Part of a small language model's weights.
Size: 3 heads of 32 (1 for keys and values), vocabulary 4096, 2.28M parameters.
Training: a variant of Muon for these matrices, 105M tokens.
Each number is 128 + 24 x the weight over the matrix's rms, rounded and kept within 0 to 255. Layers, rows and columns count from 0. Numbers have three digits each.

# layer 8 MLP down (transposed), 384x96, rms 0.11, rows 205-298, columns 48-95
110123133103161135138153146126123148126141119142135144160121107098145108108133139092165134106159091106142114139129156131117125138148121132127136
145098155138117101112122083147105148122115170079142184135137117143121130172121101076120136178140106092119141059142125161170122115136100175141121
141116140105106126139105162172158116127093127120168113133155090121141133137113122153088126100093109103133113105172109118102121116183120118146137
108158127117150109145130091149098154100114129156110115098156125119097131065105151131113137155095146123144143136152112134130066151155130146145096
147146139122123123160129117102117130126116155159081092145128178102163100129141146114150157131152133159111164144177139162141073120035085182085120
133162141155177128152144097133136148106156149141126122139120171109137115187106079109104133125165106149145142125129130143094147180105095107123149
118113153131162143121134117124148145128101123163116090111077119124095093161103140133109145109112184097106123116145177195106091109114106165149104
136106108123176161146152109098158121122119131141110093101111120110112157078141139087124117168146141164153162107117144142138132163147147167150130
124129095121157130095157128098115158149111132132120146110141138160117108133161159119169172153105180111161129088119131179145137109060126103115171
143134101108132126141110106107158167133103121134121113142140118122151145084112121116104099146140171117162113145136113135116155139169125138134107
129115189139149150174115140093134129122136174138126127158131097139142116130174130159098092130147116122151114135138106138119130071145065134106138
139098146133128134101124146101119159114167121131139136121129120105139122064130087108192151132144128106108172117129149136111104127151131169142098
145153100124147169132122131124140121094133128136105126125146119108131141114151121106142101134133091093156158109150123115125111110141109143135101
122076134128162145163179127084116117126121179110085092128089098138131150036117137135176132166145160176191127123075142150144102161183101168159098
103115144121126122133148125146101140184131078167135137129085098109131137128181135152149122072158114157160145093144157111091123114073133137116158
118125166103160131143102126155127111164101142097071103099089153124102114148094100134149130131103148108098136113109102095144135131119128111111167
098137099092102132118099147109111111109129130138132124145157104141135093104126166097161113161147164074101138089127107108102114129136100113124099
159155150131104143111108144197124157136155174142128086153108145150105119127133115152117114131112112109163131156092132112156117148145113127137135
115174116116165093130103167106128109165156111128117108154106168160143124200131138137114127139088143159112120143149127117201139123098088135119169
130136086122119101141136138086173106159094163121135081155110082102148141123156108121108171113144142121140118178129103129114136089119127122146161
138153135169141125152088133144102101118113127127149123104145127127158111127124118129118130148099113087111133074137144144142144130111115135116105
125124115132111154104112134114123122092162114136135117125135130110127134107189124103111134145147152084130142142132164158139126099126124137129134
188110131143142114123106129111142174139117097136150095102133143133113123137153096141118123140148124115135128160158147134130078121174130151117107
127116100137110125160157134135116176109121125134159099114118110144168165046134147115140143123121110117111124164149116132137152094156140108120161
073140126136092142152125113142127152136100160136148119125121121110156123105119104158125136115087128118135116111119127151169062154121114144088104
162107144093140136132156132188160162141132098104175139124124129145168102132088108142159131118182091145131127155156159180111164145132110123132140
119139107158128124126115138098152171136130157168125142130143129159133126173128101159135115113129080142116126122128128073099105145109123178115161
144119075092180113109157093122142119143150129106115113168107148101113124108118118138155069152142120095148082146131070109111141112164139109155121
098118141153153114137109150103070118131155155134119134123107130113131147148108099092110153156126156126102179138119128114194100140143127160109091
133157066123106148165102157187120117154153168110118073139103149091136119161106084118102106150113142119098135159126125102082136162155139124125109
137116127158077144092145140142131130146096128135129125113135124091142118109104136143130123096134151170127119115107142150133150163128158105148109
116121071133123137093138154120138098152144189144128129143159145116141155128090111137103132105095136107137112114152081123115170138076118094164158
135120137107127171107167157121146165129131123135079140104166153114143159116114150105155115137122103153121181131155119127121136143173150123169141
146127143127115110124149159146125145148112110136112098184092095137101083120132102120118135106112143111091102142129110154164121132131145108109102
099081094148136160137120142077177148112111092127183108128137141112132175173109135114136085116110153148104141133159121145113092145156124155100125
120120137115166129139120125071114070130074131109131089105126155154139137130093125064141126148112174110126133127118059145035151109120127150088084
132126127139116112113132104151118124135154145166154117096101139199113140182167125163129103166143122112135158132153127092127087104126121125137102
122098161104110141119156115144123128161163120166130124117121118124082157152170134093119108125180114124153150103146157114129060138150097131141109
110110104113138134110123110082170126136124145098112104146123152125126139108141140061119124138142093160101137157152133085106182133130147104121157
124130124125075069084104127136109149127122138134085091118101151116120091165083136143120183141126154116094118129153173114155105172095160150130132
094135160159099150143167101152100098159128149111144157131167141083108170123114150134157086105123142105141108130144132113139102189121111128128108
150137114107078127141116125159108176164138149130137134155139183180138140110122123131120112111112138122124154092147094136181101152167125129142073
113132155132147112147145099118140123163106151094128113131117106088146110177090111148148111122107125163108104125126119100121174147134199128140144
126144141152114130114136121124127094145090157114138105111107131103135144161097102163122140110129159151126129132124124112146157137141164120106121
118111151133137129135082171123139161126124130147116124148116129111108119152135114138161119138141103140133170123109125139117120165103099125149144
129135132104145143126136072145129132125096110094123113141120126093122094128118156082110156142137137183093144140148088119102149169161133109134153
146129098126089127124123141143125151145159113111125066130111153100150135070131139102093121113131167110141161116143122122101130152119140113141079
111129113128111120093145123162128117172139129097119129154105121140128143212133159122107148146118144142107111085109117158139114130114140098139104
129114170139144096133138094102121130124124131135152177073119119082115164149149096142125148160085108114115137129095127164114154093141116098126129
105134115120118135161141146142112100147146097127111111138144147090145113095106099114106121124133125110093101123155108118089055116169097182145126
128140135124134132128111111148132112139120115124167178145124104131145132130132127118152178135108133116120136123103106166126147117153131107142113
132102114096163130148086121116171130139118103130131138099126112103127132107129101144166072126150096111160138185104123089120083148168097130106086
125111136126169118125107157097144085104124132143138128101100123117121156097109080097101107151121150118194123131140133146158115115120105126149170
108159106123131130115122122142113140127153131129118150144135147115121119126161129081166146156097200094136105127104136127157116095079143168119062
201181119152107113102113119109131131157129106099136166108116130113114081100181097136082151166089129103120113155118156097103134169162141119104083
126115196096106189120106097133162091125125122106137180164147139137158159144110106107087136129112146094079126162087160158117140122156147122132148
128147126135140101109127103161129115168117127121136164135131111155130127120148091137107154116112116107135120131115097127137140101143120125082128
096131132161084131134145100143146111143093152141136122111114119126112123170125124142107128115114119133105081141128119113129119110110140077115148
149114075118110083103174114149165123156153137163091135098128130133103117102173120093140135119110156123099165164104134115132135093168132082159124
146126156125057145125133120112132125105156103105097141116074125170155177078170104143144094083155130118157121098103144163165162160187143115175140
168105088133127099139119104109135178140131111102136163134120136091125175101169120154107147165104106182138158156126145112104131133115144096168166
125150137118133143148116114113148143157138097086135170109086121123133098117080155134107149140147117128109188127134133152126135118177133140122146
137119143129107106143180124137102109106152133137091150170151154165096104108120073118140119149121161119131111108110113157119104158115106160148121
141137149177171119093142117150118096106092172141117147137105151059153104145121096126096144133101194127138140178127147150146172162127118138119118
115171133128089150118062178105107129129107153140158153121125153126098132138068132138156110097129115093092111081075086138087129157125140124145168
125140104122175111099162127099145133128112097141117124127086123113125080037172096094109125134128152107130117158143164158071119094133133116110149
190118098116180116137151135082156145096117125155119129109138155123138120126157126090127112172136149124125138118132136147151133106144069131159143
098123126124096110133128103148160178145105111134145128131136094115108115177116119143131141132127113149093119139123139093124118131142175099149143
111168132153154115118140130160085119139122147121130078138144132153107044154150157135142168139172167142131129129143085114097144157150110164093119
170170128137131074108111141107131093126150084126159123147162108165110096195128131086088131159107135124100119123154124124173072151136101133101149
151141148130127151108118110090108178128124156138136097119125135109193145101137113139104134123158078143103161090128106143139185118109134135105154
136127075105144134124160140128148118111092144151093149144149148092138170115124080115141135146093109122120105128153108113137155098095137148131102
151088110115117132131103089138125132142177115067107133086129122085143130189146125082114146137114144154148144089099150118104149104115122108146120
153113202107103138122118130143123132170123108135140085155142105109146107134125137070094103128118106119136088135165129097107163121124125106108148
165102117153117142150137155114128150090120137156128116110137132116156136074143103121085140129122167159107113126148120162155121156103142067104119
142122133104080099170125175179100058142124117096086137128122080116101090143095103119096124104117113160122147135102134135120133133154121171082106
132138161168136109144116204110128115126164148118107134139080151156122113130147135114125172081129149091119128154117140141135132138126126132125132
152147191158112176102114130156114136149112139140146111110171154145137129146116131170116121115127096130122075113131079128173125122129090123125112
139094134149071117143124146161116168134099151137103129135117142144147132162104167086122108131141099076085156139156103177079110129146088077111143
154137109153117138122100108152116152136121104101123142132125160142163125143100103087167105166131165083122143107151125137118139139165164166154108
137142165109135158152109136163126148101125127156124154137135165121176124208125132163076113124133148153120116115131110139128163101103098121122157
138161146168115080117105140131120113096143179128132122156105146159155141117116155156131087113128123144104127134154139137156124155115146111116116
136120122150139171123119086091103108104137145145113111136127128112143113133101115134152117108098153141120179124132117116072155143128157141117118
189127119154088140120112110131154143160137076112147119117113151156128110121122100109090116177088103122103139155136141172141106146176113113135127
154150126089143105118101099104127081142138076132117124143107114154132131088201126119111130174103125113116133143116107113138098107157128101123111
151169109113142106075114128132160093149122134145154126134142123109116130158137129160146097149107091079076097136137124094171152126184105103148136
133150159141131129081099132111121145120114126104126165085168166126108148146102131151113128131116205138131164129105110080178115119110105107119174
108117176172108164107122111137133107117146130149099135111125119129119148123105145145122114150173127129130126145127108113171104137174139171154104
121105107144087109135126116112131115083167142127136131132148127111137163117139118094142158137128155085073163150092134113135143123151143143105097
140117165146128125117109147093108143156164165126122123148114141145164123140139132186111138168146139131165078116137158156157151118134119155162161
092152096126102114141120118106132110158111129113142106136127163153164111158092159115131168138091156145105103137138134137119139142117119139133131
106154148130127160137100106131139088152127097107120124168147163138129134209084156105078137131107127153109123126161085140115165149148140095144131
107127135162125141148139145142122106120092143123154128125075112116090121181146157150134171136103112128123142124132143145140137106125118122089145
116112161122099149143164128153132144097142118116114142101140125110131156144126074129134095129103098095119120151132106134145115092194087144101114
# layer 8 MLP gate, 384x96, rms 0.206, rows 206-299, columns 48-95
120161118203103112176119122118176153134167118055125102157120112166103146151094100091143129142076137136146101081123129145164112095114167142129127
130058147177123158117137141112122172074150095123126130146104134100115150136157126112145129142127104130116103111137148163143095104113129110160076
143134150148131115133110119143113075124090102154086110085145115116090072097133124129114137135105111169138143163159150084130114100123103086161145
114110074119138121120139120174160103172141103133136172106129129097125113090060163085104135112195114071061109076146103142115166135108185116135117
086127120155121091119113119163083126149127089120095168124157149111093089172147129122109159105140135120104144137117137144118129156101155117149118
150103164147151111132110104106147189125128090096161147109148139108142117152134151109143109129107108084137108142113154062148126102166133093157102
157099109164116144096116098149128123156125139145127123148120059134133153149148109135117139129127121121076121124144096131140145177129157165134148
146137179112149120097096164103078068148141082120134169142109094174114130137123112103123134107109101142115100115140105180175116135135167087110146
146114168124120179130145155141167107126101115113097114145142133136104135134140137101120134110110091149148154112109124169103138107132145143097114
104174138157139143148111090183158116140137119146130114127113161142151125116122118147131102158168121145108148142113121144134160119127108135125141
121088139114111132170141106101117084126118124156102148143108124139101101076128100098098124139187107116114132138154102108146126149121163118132123
133129141129159131125114113094083108088157130106101127114104173127105111104115129097134127117120078142128102107114112127141108138149125125136107
144093133100168126137122133123115115117111130111132108111120150120130136102132120126139115109153141133125120130115129137117131131138139147159148
134116166144184152123123100142111111113089087186163094122093117110151153151177125144141083097209088109110120130181154101135117132096132123168110
141097180138110115151131126119133142122131117118122128074131123096094106133150113134116170130121145124113121133134098124115151160153145156134111
111153138102118102119110167117102093115115105093105117166133177106174176098104118146125163128138128099152122127138102099125149139079170143149113
126140120158127131093148099057122113109141112082152111111114161169156119112090130143125153079082141140107118194112126150110144169121147103113116
119114133097158139116119114176151122138105114129128111180142126125117124148144157115119093111112138150156160125138149115157133164121078137109119
137095142129161115130132123147155113135154120133127114144155178128135123121129154163117163124085134128136100146170104142106113067145157126086127
117121154108148102157122083138142112112111083112123102131126095121108099120140072151084115096106081128168129121122117088110128119151093120145101
158131149093137165136125170139113123082122131137135158123112113120150096115161149118120125144137123117119145110136143114113103125126135122117129
109150116087121105164160154121167135139124140137117128126132127095118128148138138108157142148133129130120140122136112163161119120150178122112136
154122129111157098099117141083117109136135114136131105132122145115115084092164089130093096106123152081121107132133155089093099117144158159110134
138107107082118139088099157121160146149141113107128153154114151080137151088132123154128154136096103127144152086144166100131088146126113105148064
139141105128141120185138158143105076145119148104091113170140118155138122145112130148136112109160134122093099115137161185133159161147098113097125
142101121135139106111087143151134163111137119107105138096095131148157119117151141180122124140134121128076099101133137141121106117098129104144149
123123144092098157134121161114113147129117145137137173161202100148134149109121131114097116071159146156159145149104108159125134154097129083151138
119145108125094121138149132150120148153134144111177188170125132099134144106124122160109119114096094148146189170097084119133160082146096170120139
151114079112137169147125152133104139096139126100125100134128131110130137114119100114110101105123117105162125126144072110134146125125142117136115
109154120123092136121117136116120129123169151135153139106116150115114121095137138170139178123161132126143115097131111140116108143139158146113095
143069108144145123103116140125118184157129126145112182175052144095084176131142140101087133079123110126088149149113155151144191152156119089197123
137126146125127156084094118150149098094087122127132111124147105133163095138078155081087128111211126118121162156190086063130127176150158143096138
115134143099085117135144131178152140100124106164168128085128105128127129118149124141175128126121128157088125091107141123114100151105102120137126
106163091098119137175138129127201135134147054116140139113192145172131091118114139102127132096104109104039160168134147139115100140144097146125105
161141151120133112146097098128140126101129110170096168133125173077089097170156110136125169169162144120129174119150174069117200147116152144149116
171098128104137158136157118156128153101078145157139163079118107148140118145176130132138142168133171113138118190149157113163140095104103084145104
107130158154121109144133119151132141087073119174121107111120183115089096124116171137098147098113131092156164132101132085112177186141170128111157
128137113126125115119140143087136102136122131115121157129165156160138138176188132133131146110107140169117086112139107106120112106155133154125149
150156099124153122203107080120169090153098111135180103120144104122141126142120073173110153119084115136149142134143078130122149112121092154115163
126101098148129101121149144112099127114164150122105135109134119126128139091163127126117153121083131141095148097137097081131138096134123137110145
142157123100145155149156134131128148125127107111140156175091085125105079144097137116077154121135153099086099102074133146110156104091167075152138
120118159105152121117119119114144129120157134130152126119125139117076122154140125147150123139121151126145143143144117131136158145124142148128130
143129105121125149131105116126120108115144137141134126122123128139128109143135115105115152120147127112133118125134160144131136128147106145122121
105124120128119109149165062135112101084166140084156145118082128168155091107118141160094116112150153115104099128137105120083147175174188097133149
100164100156129140101156153131149127116131141091123175121122100114151150170138104131135112153044115107145111165160145099115104128140151143128136
124099154133142155136102156111131123151126124136139156147164131161110125107139117167155111092119137155128138132128138114186124126075151128133122
134118120078133106148129119152086125117111115087113134102154152136126083095128090131118136106138169113123131154104097123152113111138137099131140
090155109137150135107126107080140085100092072111121151112126147118104128125158111105176088103114127103089169101130142133096100110121115160110131
108122086105102092071140136161137147111094101098117156145167130102128125125181149150102143104109122090113133145141135127156139125136083151118110
117121153126089100147166151137115128153123097151094121111130126148134079156099174115131124121142123101124146133116137145122130151123114108094115
130131183153126108162108136146175106113181093118105084119103130152157102125089138087126150152116102121134082170147069135150113135158120141169113
141139152071154078091087115152154109104137116069138124145116161120135100099127116143125141082156128131161088106100149131130116119129109119158124
178136118157152106132147148159143121140143080164137090121143128119079172112143174085105137098159098124080166087146130143139141148089167071113159
164119148180151123118176111095137077157124115085169178129131094125073065139087107135158165099121175110108126135121126188143100135076120105085111
153134111168105126097168103150113075137125159108153140139149121096118152111154100163106165124127109113105143114100100124086114121215176149136159
126121159131125147132124107170141118143120116120130119155129153118120135096148105162122117132129127128116152150123111136139102124085077108097136
130123137107172140165115145128111111089128139144100135119105137120140100181108160102120115123124134116132145112110146147107098145160099139152120
161158108105143103114140146145168161131123122141153155124210126127125098116143150155159092126085128140132153103130086159141085115142117155130137
148151127123128097118122086085177133183109118091107161169182142097169106142156126100115125123149155100098099173122150120145146144123129122133141
127111118109132126122124135142143109160123155105106099112107141094184115131173147112138116108147138102129148142160077075076125126110156138133126
101124148143124169095144125125118108116148105150162188099126165147108117106117078072133189145119145117099157124135088150123158173164099108097085
122111135119152126137117131113136185081144129087137118075123084109139124158163085090132119151156102080065114165185157086164127123152104137110157
129098102131109126155078149152140114122113088179148164167122191133080131105152098149118119082122155135142132117160107107119091141153162110127105
088100163154177122100126119142168161133161106103129112111133093147099121142138138088090108147104121116153099200127172135081097120106111127113176
148140114130080093176152147114132139087148122123132119099144153153138127091157108121119127130148142121099138145132123123100125121134098154126164
158107126123140087137124116117133107104128137163145125094121124154144141143134121141113120125094121134112093129073148065092166128099117150151122
120137125136111136136127130124114119100142148123099130126110139152144132141143135126120114117146131105136154102121147152138154095150106138155126
118078095172142130116111158166163144174164128154138126132106089131150141102133123120111127113112106108090108126115196085130119135118138115135121
105138124100107125148127123106096093131124044147134154099135121102134119126138153130086105127105137109106134181116112117109139146134097113087134
112117065098132098120152115158131086143146109127091126139151132130106124115100111090148157141080160111092144142128114122117114143137129144160142
149106113133112152148116137120121133140127168117114145118125109125117156150137140128107141100123108150103139078065093166139133081126101120150226
146133148137153113153143141123112136119142150113138111150145113207206127110175149115147134142135120132150089142126122087151138117109147120114180
143118115111156110109158068118131128148121173115092172157133082121146061124150127082151180140126146103175077148153114147141158164120137122116147
134123130137126119087081126127166155144140137095137130129108086165125150116109144100156132126146142132144132112127105149123132110147077085116115
161106091138166122126105084156170158176103137109151126134107135162161135121132121110150125155125118106121144106136129160144117116085144080167100
109128036107171112121116143119171135158135091098094122155124105194123139084111150134152073118092085130110155134135121091133105109167130145181142
129096150136115127164096098152159155106140144177159154099148124155098151130109142121122150131145134109129123149112142088131131114151100114145118
128130181122131111140154084113152129146152097107125133119149097136111111128081198094117113136099115113128174105138114164116152111096133100156145
128099150119124127104091114112131155128117090121172169109151132125151142156161148117073088117112150113134125128167106138126137119174120128126139
143166110118148146145102140109129145088155083132163161110153106065138106086140089093117132136131084083130102119091132143096109113112120131078153
106120099165099147130133121090126141087179089128142093136101121165102146105147197081143116119145108153128134114159140108155134100110135114141126
119106130118157097113135093164150113118125108142163122155167063129139123098142101141128122121139116120096156096134097119093115103137113148108156
170132124119142093175147125126157139139101068223157143104124127144157117126115122164136111117169129100129114108165123144129139143130161127086101
157175144117123135139128107126118127119107149133149128120064117101101130136076124146080126118130152134150136145116190153137125132108110133147125
130160137121098129133073103101130113112131141106113121112131134150170123128143155150099174097099137139107133144144151101101118107129122125121099
153132126145120182181071111060161134105166086173126149138131116116152149124157125092115160125120191146067109095095144096118137123109117115129108
058147090146137129116136196125158091106144112157099129157119098124139131164118141133085095128141125081155088120158121130083144149184123135174180
140156102117121143106128158143078104129122153111089104116144174140110094098125123126124111162148165110085120113091144101127112152111093054108150
131118134143148130097143093117189064137095114116140112169118199115097078114148121129136127095113116114152129126097112131180119131111190186071155
099151071134132142154144154150066117146130094119138124103112109102150130104098129120137159145135116121106122122116144134119135134105137102126116
138140130177147164095122104129129128151142134146120132129118100130100140120125131149169134108127121117151135120121167100121159131140117154084129
130138151158137131153152118130095125125089140105136130114145116147125102106125157123103151139159119113130109123127152138106154133104117123101122
094162140123137142157125121145127082178117159129128126118156182135121144126092160093131154113121159110129140137107131119072201072088146134149143
112126146157151103140122115092124106134149110123110105137135127138142134162106162162143129093152139133187149073138148152128159121134129192081188
# layer 8 MLP up, 384x96, rms 0.202, rows 206-299, columns 48-95
130160134165134170125094176102143181116126099127104137090154113160148099103130095153143153102163103108117106166179143105134156146163127121124098
109108150151142122128126127097126146137130133092135142071109115167117129140156124134161115154085140123123138139118158114109094111138169144105089
105162104153151124136133131115089087153094180134104102140100143108123110141138162145134122067112104128125160157143135147088147157098149114078130
082122153108114122115136135141159136139119136100107131133113153094146167091159144103118098155128143130096087128096109096099165081171107164110080
133104138086151146159143114091141133073132143128155082107130078113172130086136114150137158130107139144114122098160144109124168106150120126126145
107122137142123132109149088126090142093077118107147178174187112086133132141122112106173139171143137135150126152106083100085107114147141144143114
138092127132119156124135109146162127139135168142126107122112110121138171126124145136130108148127126158141149122104130131125117173136131171149148
139146182125092134164065099102152110143164102107138171138113144149137102110117116140136139080133154125125141121094137150099076150183109121076084
117162166115116168136078144119155105161116127101116112130126134110144124123127107101136141129162149167125128133135114118117159088122182151105100
106149182102153124147149138126172146115153143135115141122098125113149080138084136145125089156157079132137121117159102138117135127108155113134141
140126166116067127160155130146071110117128124158095137118119107148123136104144135089105131116186140105153089133144110154135114142094157067114126
119131171117117114145125104138111117163119094099134138123118135137121124111125148145115131152161156116116115145122155103115122165091130137113154
150107124119147102135090130128109124124108103128159132137154148129134110117161100135124141079150127103096108145131113116114130092121132128139148
153107178123143159140125147138119137152144112159124165158109088133137131136129131142112143154116151099141100112150129178109095107156119167123137
097137069084103109132132129128141112111159160137100140142161118121120149141159127125115177107112140106145088114157155141156120125113134182129147
099105178135149117108153105146112074202163131150122116123128133155131084109155104144097111136146097127112108150156131131117123111139144121072126
137103102099125153137109133136153125087160152125169091118166126083120136110104128117108115125148181163145149110110105136104155132095106114122117
140163126162118107158126159125097160125163085157114123171126119144078081119117131083161141144118113096130124081107123141118137148061124174099122
167136169130133150129197097139112110153117101115119124139126147140158074164148140154117155151121118152126109136182103181100173080173113094083174
092136135089109116084141103167132143123136136139098153116107157131120106123154127140148118118127099120130147138130119114089134119134164126125135
117127125157112148117134098154132138123125129114117127111168126128102143130134095165136128115143126138129114135137105150116191117159120104111147
092110132081102099122161116144146083160129118130144120158104113094143151132121119100142141172125167113090139113134098131138170125109147143114138
127146107113105100067132123098114118108129103122142091115131169091130128051166091158114117107149135114175095158122145128129144109146161117089187
102096151155116148162136126126131132120122159127092086112106081156144104106152077129101125160131131122149127136098109140155132192147179131124145
141159123157142141105159124136118119158171162095141147147115157152138104139097163145089119117115107132122073152109111186167112164142081092110124
176163142135102149139169156139076073118127147120171165136173132104141105132145113104146138137169126121160164144170133094130149121111157125121125
113159103128101150129150089100114115171178102135134115108163109069137179112096120101171145166076131136104174150153130134114124076137116119107132
140107158113157102135162099119144111148135131133101078098136149179086131146104162123131114150131132103124093111121105121085110106078090132115168
152126169175131125105151075101145089078089108135108140107112147142111096167144173094129146098108118097151115091119154174140110142120111102139126
121096134074153094129095095129130119128144134134120136103163099131090130124156126158129142136121156111141102162186140113122152127135139132121144
106101144172143130147118179159141096128160155078084127172117171157159145115102146131129087163131128142116126140111045109149125095149151103165139
127129061125136140152062153143127101108075081179167164090158137127132157114142129115149130127097109126164164146142147113145106127145134145101144
135076112131135151122147122097105160166126150137091138156153108144141101149115122109091089137119141134157162125093126144138162114173182169115142
095167162120137114113106115144150117162121183169100126086149149148133116154104147130121118084095147093139121164159156130104163104091089152144144
128130117157139133133147109087094118093106116103122091124104129161165173159116114065191115139124167111106112161149137124100143170141120093090106
098160141150083129134149148123166112198143125131163062142118148134126134097113127070130132122136150108143115132186116141177122152117112151112159
118125118113065132110141095132106108137117096136161153129157121124127109123093171116135128093161108131132146065164133146127068129168107130122163
116121139129125161130117142105119122114126111136135141120138127184082157146149136093137126140121162129101143090130143150081114059109157141159112
131147135108149144150114189082150159142169140121083160141153121149066136103126108124116133138122147082109150109123111145090125133117100152116134
122076155108115108132137144129129114120096104109144101170136137146152121122121124111165121129154103107146143111148110186100123167140145133151123
140162151137113144118152069131126100145108089117148153097130126135163097177110155153152152145121142116117098135116151140121128146160134112085156
117132144119110135125105139100114155102181151130152140107125116103115116104158114145128131134144148080150130119174121139146124128119129156150137
138136103098120152134115139136118102116141140175126134087128108122110108134149163119100124125138094126119131122121167162142164127136110115155097
120165124115098120145154130137139138080113094142141149124155116127118114123121182124125122136137150121113133140147117114148115143156137095063103
104142131058078165117111142125100168173118140123122095169095106171118139098141133150149180082130150132111134131133118115136119143114144092118106
124128106139136154138100126107081125124092174110152152139151118153105139131126123149143127077155129156144143104125178118144153117106139114098128
127142151165136185101122133124172141142126118119149136152126066129095170165117166110110155132079104132105106106163162123104137142057131130108125
114095158154162133118131102166123121140114140070129118109121136089128124124080116102133184145134103144170175145092128118131155125132124137109124
145118126094104159127109117114141100120075145171125111132133132076103124143161094118106104151149138166094157113159122168120132124154155095159131
160140109122149105149116137143137124105134121118192097109107136114142161147152109156137142134111132135118091152079128116096140128137131148166111
154162147093112067132138098153057158129113143147107125104138164144054088146154101129131137158134173102129112126092109114109174176194107143134094
116141154113134076141106163160143117090117115147139106108140173104124119153095118156170141102094121171174122125085132168103113137131104134142158
110089120108070082160147141143146159118086159118167154133116114105074125120108139127116128168125130127129155100121136110119072120139130200108141
141160111155138111112153134138099136124127108116143138150106106116122100105080139156162175164112169101105159102120186167099114186115161153145163
147102149146135101115129130134148135140151080116114128082126132149136173123160119077158113136166155109049075149107143085155135083143120160137149
137126127151124109116133146113133167119144106142135110156102108127136184139109138123140128182139121124142149123109152111097119139139115133120147
189116120108127147107148160100147140134151140128141144126089105110139155105135121089116122136126101118128129149103129108139114121116147128115110
110156090093176131124136129129140117140140091156135105116164144103128129093137128134171090147101123143108131111140147150103111157155119147165166
157125124127089176125161135127143111136152187131095183127110133115096125103106163129140086112160122102149148098110158131174129153114119072134172
129107104121094112141129150153123101166114163147062132131134163117157141110140125099181145117122107180109136159122131151102106073140119096148086
152126155127171141133123138161125121142108123134088132101136111093100103135132168128134152134132110129070107056133167139137099155145108083100121
109122155103160134091149061145148153104121144121159152162096079103114082142127123120120115127178127087149106146158126133059119093100099168119126
146140142141127162139127100131079111124123139081119120119151138122144117154145111102142110145148124141102134186087113152123160107140159134124215
149070143093134141076160102105107110076093071148129159162132150171134130153175086162127150070149113135106122121118102085154129146165122129110095
153130112139118112192087091079128138103179149151161157091142099118073109080126127159103166121155125104124118166123109155137129144136153147141154
147128129141137114090168139149171151093147144150156085110063153129137174083108139158136109127107143170142127124073151061116141145138137133167140
130129110135133120111136143127138103131127103127143087080137168109139123155158111081116142101123113166139127112102151138146173132124093157122116
124149153088103157099073134104101124099122096157136153095114141128109075120106115137094152126172123137138126115096130121138157122168144124119093
107128148162103129130160114188151133128143175093150100175133126079157156121103131141151143138142086107143113093140128149084146141136133131165151
118134104071134097121147117165137105148125102157143157148124106107103114082073156091151165129121173115121099126151169111135124131126133162148150
100159123159143152140152151140107118133154114109160116110154129130101132136162148124146132145103132192131130114099158144129129096114090118112120
130128161156124077137121150150145141111119138102099109123112093132106112145166093109104126204107118126157122115136101141143119153158117095127107
131099167135144107142146165113106116120124155132105100144091174151139160123073160204139117111139137142143130126129167122124138134154168118138159
131115155130144116067099146073143139140133142110184111101105099138126129110098163124138167132138140121111150108147136132160132110166100090125119
078128161128125112121134120085089126096134135135131128109117134069121126092118111154095143101121132147148124125112144088103131073173149162086145
116138122081124187111137102168147126150109121073090146100134152082122150117110133183131094123132127133164119115151163139115135094149134154165111
138159086102150097117130140119089088166130123111081117163111112105165129137126119113138188125111093161133132122127155185113084082121106157088129
089154117148142158153141122135103112145115095136107149131146099143141152153110179134097136103128179132098123093095149175159132094131153137123137
167147087116169177122103135164167125132122155134130088122133079134115152107133094149130146121134192144164102100122109141199126135118156112138172
098109136157113137122099145157116148162114136144124135087131152149123133170173181154071121105114111175109172089137133090133133136158135102160143
124104125106123111123084176176116100141094137111115160151107141098140121111135109115123112164154098104106089148133143141130140165107141115147157
142122129127151141136073173109168155134108116136118096111125169159128136117131157155093120166128134103150121100144135152178125117056110155153117
135125126136150108121141109102139134149070130151132170097132111146144144129126094128109087099137119107118133101163112098117121175219106150088116
123120151146107112117134099148123153120112133120121119121087112110140150174122145145111167131096174147111114157116149166150150144106124157149159
123126102129091105121150129134107110129101109129159149090168126115085141140122120137147125142173095087170114120161133174124107142126125135134143
123174147098129138146121118097137174124131131155091090127114117161062110170115126093065129106041173111105143150122123139119144111151142159139167
111124166135137101119132135110139092180104098100168129125085133140119120110145107127107128118147210165153135141147097134172121157117176098140130
141154117155129156170078129152143098147123166151156125117133119098113148114119152162168137093141125086093141127098145106115131130162160163089070
089131142169126135053171152098162091142136131160166170120065177150098122129174129153136134178116158130080097143133181148135128099135123168110158
155136174109124148146152121134127092103154146107137161130140151085100136135170099118122102111149144153147129149129158102102124114130129138120104
154109110122126075140074130136127149130152131177152126132165153153123117111155106115149151128141135129133113146118155173120142105139113103150123
152126073085111116150149133157142120118110115143113114141106135168143124118152133125133104146119140119128138138138130115111091154147118085153110
136110137113133085145102107152111150156152112142164119156129112148119145158121092142112142147124104167147100105097124123148092100124136151171146
151164146158121160106117122159113117182129095142195171157124136173115088139158168115129171185149143142171109134119080144138132114134115135145133